Part of a small language model's weights: rotary positions, 5579 steps.
Each number is 128 + 32 x the weight over its row's rms, rounded and kept within 0 to 255. Layers, rows and columns count from 0. The size above them is the row's rms in percent of the matrix's.

# layer 6 attention key, 256x256, rms 0.0929, rows 33-38, columns 0-255
size [ 51  81  82  84  93  94]
[[172 114 157 133  90 100  86 127  95 136 185 109 181  86 161 163 133 121  53 127 196 113  52 130 154 155 130  89 132 102  77 176  73  80 166  86 169 154 122 112 101 184 120 103 125 138 149  88 143 120 121 198  96 117 153 127  77  90 114 163  93 163 104 112 111 105  61 146  57 103 109 105 102 110 118 108  98 149 135  81 123 158 129 155 126 131 132 117 134 125 106 105 146  99 126 110  77 175  96 102 108 170  85 162  35 132 155  95 102 122 102 120 135  84 158 109 167 159  78  87 107  69 122 111 116 159 112 161  80 148 124 106  82 131 130 148 114 115 155 120 109 139 177 105 150 156 147 150 135 117 132 177 141 110 112  83 191 150 105  80  53 116 134 101 172 128 156 129 118 140 134 108  70 163 132 135 153 129 112 130 163 106 155 142 114  83 130  88 173 138  85 123 148  96 109 120 133 144 170 146 153 172 110  66  95 161  91 121 137  64  64 156 151 129 114  93 154 118 154 125 180 164 165 117 145 181  79 141 126 126 176  91 103 100 193 120 120 168  36  90 115 200 106 139 131 159  89 132 125  95 113  97 165 130  97 137]
 [120 119 150 124 159  79 137 151 158 116 139 148 117 141 104 133 157  78 117 156 110 124 115 132 144  95 156 181  85 128  73  81 135 154  84  88  90 128 104 143  75 106 126  85 138  57 111 115 172  93 129 170 111 109 122  91 117 161 137 211 155 132 166  95  94 184  68 116 150  60 145 127 135  94 169 124 106 122  70 153 136 184 143 113 146 161 134 148 222 181  70 117 122 122 189 132 124 147 153 198 154 112 149 115 117 146  90 182 162 187  84 124 116 192  55 135 104  95 102 139 109 113  89 147 148 150 141 132 140 147 131 118  87 145 142 119 106 138  89 147 175 115 132 133 171  98 205 111 135 145 143 105 144  95 108 185  83 194 131 191 135 177 112 143  89 137  98  76 126  77 150 149  97 135 163  66 124 129 159 142 105 125 123 117 102  81 154 130 155 115 130 136 164 121  78 131 104 108  79  75 127 121 147 113  92 131 110 155 125  65 131  68  76 110 128 153 105  94 122 140 142 139 115 190 135 120 173 184 144 137  69 145  60 153 139 145 150 172  87 175  83 130 133 123 139 132 148  90 148 143  91 201 115  99 100 154]
 [145 189  69 137 160 137 115 115  85  70 136 200 208  71 115 179 145 130 140 151 147 125  64 121 166 105 128 112 166 119 112  65 133 108 163 140 132 137 137 158 140  90 143 150 155 156 113 134 216 146 134 204 100 128 119 141  61 155 127 222 116 113 104 108 122 131  97 150 136 136  74 106 120 142 136  79 102 116  97 129 148 157 107 117 137 201  93 146 124  98 158 106 140 112  80 104  77  99  99  92  52 154 131 131 121 137 115  99 131 108 122 152  98 103 137 182 149 118 124  91 130 130 104  90 133 214 114 113 138 141 130 136  41 116 127 101 114  54 185 136  79 123 125 118 146 121 164  95 130 141 149 142 154 169 118 204 170 133 136  88 158 150 145  92 172 124 133 146 129 153 110 136 104 127 135 129 114 172 133 154 131 132 128 155 108 155  98 130 131 169  87 105  97 185 140 100 163 124 140 112  84 107  96  61  96 145 128 147  91 168  84 185 115 121  91 114 141 162 153 141 101 151 102 158 141 126  97 160 168 178 143 173 126 148  82 142 140 125 127  87 151  86 132  81 161 123  85  82 111 128 247  80 149 174 129 142]
 [ 73 137 146 113 115 105 132 141  88 164 155 138 106 113 149 161 155 148 133 105 108 105 116 127 175 189 122 132  71  84  91  78 126 108 112 113 158 152 152 137 110 111 109 109 125 108 123 109 163 114 102 101  82 137 141 166 137 168 147 131  91 129 158 176 139 162 126 110 181 106  81 130 120 120 154 157 128 175 176  68 129 131  78 108  97 125 109 148  84 111 110 137 135 135 117 153 143 141  85  57 106 150 122  78 156 120 158 125 135 131 132  52 114 143 159 141  67 216 138  72  65 112 173 144 145 122  97 157 131 129 147 158 120 110 107 177 164 242  90  88 111 136 123 124 112 194  95 179 139  93 104 179  47 166 178 106  68  87 180 131 176  96  94 154 100 145 126 137 100 103 161 108  96 110 135 154 158  99  98 119 142 107 114 134 166 166 156 138  61 132 117  68 132  82 132 140 120 169 177 123 110  75 117 118 147 139 146  99  87  80 149 127 146  99 115 147 187 110 102 133 179 139 136 160 141 112 116 125 133 160 134 129 105 205 151 116  77 119 101 158  86 134  63 168 127 117 145 110 148 149 178 232 104  70 154 142]
 [125 116 196 108 153 129 156 125 175 116 156 151 100 140 136  95  79 149 114 141 135 127 184 142  48 142 114 104 162 156 191 131 118 165 165 121  92 181 105 107 116 129 130 105 106  71  87 146  82 127 114 129 146 140 152 111 123 101  88  73 136 155 153 125  85 134 116 103 131  87 169 138 115 109 137 128  94 118  98 105 121 144 151  61 133 121 176 106 173 151 126 130 121 124 151 138 189 144 144 168 183  87 172 128 150  83 124 162  74 137 106 119 129  99  79 122 121 101 143 147 142  65 195 113  85 151 116  82 141 115 109 131 155  90 145 121 158 139 128 121 144 173 161 147 143 127  55 108 143 169 115  94 126 153  43 170 127 177  96 123  88 129 137 159 144 173 176 129 114 119  42  55 108 166  78  98  80  82 111  98 141 154 116 103 113  78  93 134 112 140 165 198  81 114 134 194  89 144 113 162 181 166 173 153  66 127 126 133 108 157 140 151 115 109 146 109  63  87 140 170 186 108 194 126  63  63 131 133 112 107 127 153  94  87 116 155 163 113 163 116 198 128 150  90 120 116  93 149  93 153 104  84 161 133 139  79]
 [ 98 157  56 150 172 147  78  91 149 131 124 136 129 117 141 165 177 101 116 159 148 122  74  90 240 124 157 117 132  86  61 150 159 119  99 103 177  99 138 146 150  53 172 163  95 129 209  85 159 121 170 165  96 113 104 151 107 133 157 184 124 117 141 106 152 136 139 142 134 168  85  87 153 183 136 133 158 101 143 157 154 118 103 171 148 117  89 112 115 131 110  90  91  91 141 160  98  85 117  92 116 169 119 133 134 155 145 129 148  93 130 147 102 126 174 167 153  92 111  95  73 117  61 134 129 145  87 115 115 179 126 162  85 143  51 108  90 127 140 157  94  84  81 110 125 133 166  69 155 117 175 185 137 141 122  74 121  99 131 114 121 131 104 101  85 104 103 129 145 140 234 129 124 114 186 179 169 105 150 101  90  82  95 161  95 161 164 130 149 130 102 104 142 158 115 101 128 110 125 103 113  87 137 102 171 148 126 144 149 109 120  95 111 134 113 147 148 197 129  89 140 148 122 121 176 179 129 172 175 124 102  97 137 212 127  76 126  98  90 118 113 106 111 156 190 135 118 155 140  89 181 174 103 129 129 179]]
# layer 6 attention query, 256x256, rms 0.0932, rows 34-39, columns 0-255
size [100 121  89  93 107  92]
[[151 131 124 181  97 127 201 165 172 126 113  71 102  94 118 145  89 134 118  74 124 106 152 151 157 147 118  54 122  82 171 122  98 104 147 144 117  82  83 102 168 139 108 110 127 120 149  92 106 105  93  59 106 114 117 141  84 130 102  90  90 166 122 123 170 130 134 163 129 190 136 193 136  74  97 168 110 125  69 113 118  97 133  64 106 162 158  50 118  85 127 146 116 132 117 112 150  75 132 113 164 112 113 144 163 142 129 140 157 109 135 102 104 149 150 176  77 150 149 104 111 125 142 123 206  73 143 145 142 126 153 148 138  77  41 136 152  87 149 108 164 177 142 144 162  89 182 135 146 116 136 140 134 199 127   3 134  78 168 130 154 131 148 102 152 125 121 153  96 136 136 121 111 115 129 133 132 120  99  98 201  99 209 173 144 205 140 128 102  91 122 158 161  96 142 167 128 130 162 187 161 176  92  70 154 138 112 130 184 125 146 135 150 132 147  97 178 140 164 133 123 146 119  85 140 148  99  89 117 119 141 141 168 152 162 119 152 138 174 154 162  52 100  96  82 112 117 132 119 143 137  95 169 111 119 165]
 [109 129  97 198 113 162 158 144 149  91 105  60  92 117 126 124 134 151 225 114 101 120 127  92 192 139 119 107  91 125 130 136 161 132 113  91  66 156  82  94 187 178  84 133 129 147 149 112 169 131 122 162 137 105  90 176 141 111 192  84 102  72  85 120 190 156 163 104 149 153 135 122  72 132 148 156  86 161  96 107 135 165 150  65 127 130 143 110 128 158 184 102 107 112 131 108 102 127 128 115 124 132 133 155 118  69 192 152  83 103 125  83 154  88 131 150  96 149  62  61  97 169 173 124 107 122 151 171 106 105 230 138 160 107 103  72  91 133 152  88 109  99 132 136 163 102  95 145 168 164 141  69 109 113  85  94  94 126 107 160  84 117 108  86 160 125  85 112 109 150 128 172  93 113 122 168 124  75 133 148 207  73 101 137 120 127 179 151  68 110  46 148 142 107 132 152 121 152  65 111 195 194 141 128 149 130 107  87 108 115 115 173 148 124  85 133 142 142 147 100 177  99 129 140 102 131  97 101 130 139 167 135 129 131 150 116 140 126 142 155 118 114 144  89 112 148 100 104 141  78  74 122  97 121 153 155]
 [130 103  81 125 145 171 173 108 114  81 114 117 182 122 146 113  88 110  67 175 141  96 160 164  86 119 142 163 110 148 113  95 145 135 155 181 149  89 188 145 118 130 133  97 121 104 155 146 148  99 104 170 147 141 130 140 131 139 136  83 166 180 156 125 162 145 117 173 110 134 130 110 149 130  97  88 122 165 131 119 131 135 168 112 126 143 141 117 161 102 108  83 104 103  98  73 124 118 101 145  94  78 136 160 165 120  93  54  59 124 146 149 136 103  88 104  98  87 144  93 173 183 126 193  96 181 179  95 153 127 101 101  79 101 157  68 112  86 120 148 166 122  79 131 154 146 135 139  83 108 112 136 135  76 174 181 156 111 119 150 148 120 140 177  80 165 128 135 140 175 107  44 136 143 164 116 115  88  79 131 166 164 137 101 100 101 100  68 148 158 169 125  73 149 140 125 142 165 176 125 114 189 155 130 139 117 193 176  95 113 150  99 170 130 130  79 116 133  88  50 115 122 162 138 147  74  75 149 122 200 122 118 141  40 133 130  82 159 149  90 164 158 133 151 106 128  85 141  85 142 170 143 101 169  78  52]
 [162  93 153 110 118  89 139 159 125 164 159 116  98 150  81 134 101  91 102 143 174 132 131 105 124 113 140  89 143 134 128 175  82 172 143 118 134 117  86 136 113 107  62 167  81 146 118 114 115 138 169  94 145 148 105 121 133 183  87 117  93  97 125  99  88 156 166 105  88 125 181 164 139 147 115 128 138  90 143 155  97 134 118 179 151 111 103 135  90 185  79 146 119 142 157  90 124  74 133 167  90 126 149 149  97 189 102  77 180 152 170 198 152 176 115  90 159 210 166 152 136  49  77  80 156 103  98 109 139 151  87 137 133 122 104 192 197 132  94 148 145 160 166 112  67 138 171 140 146 152 124 165 123 159 147  78 169  97  91 157 136 181 134 100  99 121 194 177 128 125 171 172 160 112 131 113  78 147 144 119 150 135 148 178 121 161 108 166 124 135 174 112 166 154 136 122 104  87 103 159 111 137  37  99 157 128  81 139 139 131 114 166 110 104  71 117 136 120  89 162 160 163 124  18 129 148 157 157 132 101 114 173 120 133 160 153 179 178 192 108  72 120  89 102 132 144 123 172 126 118 125 120 148 141 172 133]
 [ 53 154 140 130 111 168 117 153 163  53 134  79  71 108 118 133 147 164 238 109 137 197 125 130 154 143  99 107  85 117  95  92 154  95  94 128  98 179 104 142 154 105 109 101 180 168 109 114 129 151 110 132 113 120 136 147 125 135 175 111 130  52 135 136 150 169 167 160 184 111 127 126  90 178 119 161  61 140 160 107 130 173 145  92 117 105 112 134 181 132 172 118 150 119 122 143 139 178 141 146  89 130  89 123 173  34 170 191 122 124 126  63 113  89 113 158  58 141  98 101 118 164 183 116  84 103 129 132 104  94 200 146 101 120 106 104  99 137 127 115 110 118 140 124 126 119 127 157  95 132 191 111  85 108  50 112  65 122 143 139 115 142 108  81 150 156 123 111 175 130 139 152  81 144 169 133 178  90 141 138 191  82  66  86  96 127 118 103  88 111 112 123 112 103 116 140 132 168 102  83 175 146 171 128 120 155 150 115  88 131 109 178 137 152 136 120 140 132 125 130 159  76 128 209  70 155 117 138 151 131 172 104 108 158 104  97 106 115  79 131 110  92 121 139 157 172 105 113 115 117 140 124  74  70 164 167]
 [138  98 101 112 101 182 161  97  73  88 130 107 113 141 172 121  83 139 163 179 142 134 154 102  53 116 102 132 103 151 147 153 113 155 135 197  78  79 197 217 153  63 158 129  93 117 143 124 118 106 124 128 109 147 164  59 109 115 156 115 130  90 140  93 165 230  90 163  88 168 156 149  99 170 120 125 112 118 115  91 127  88 151 141 149 157 112 135 106 118 101 113 182 119 103 123 115 183 141 152 119 140  60 133 159 135 106 161 132 115  93 127 171 182  78 143 114 133 129 120 163 178 149 124  73 160 170  90  72 196  55 140 131  87 170  98 116 159 140 140  93  88 121 190 105 134 126 143  85 116  94  97 137 159 204 204 158 136  97 120 134  66 131 131 105 114 150  92 129  79 186 124 134 100 143  81 135  99 137 117 142 137 113 116  86  90  96 127 194 132 127 144 117 172  83 175 118  86 181 138 144  56 132  96 143 102 153 172 158 136 131 144 177 121 157 159  86 141  92 142 125 121 126 164 131  91 160 150 161 111 136 165 102 152 143 134 141 126  97 105 109 108  71 148 148  76 166 111 143 153 114 154 154 108 152 123]]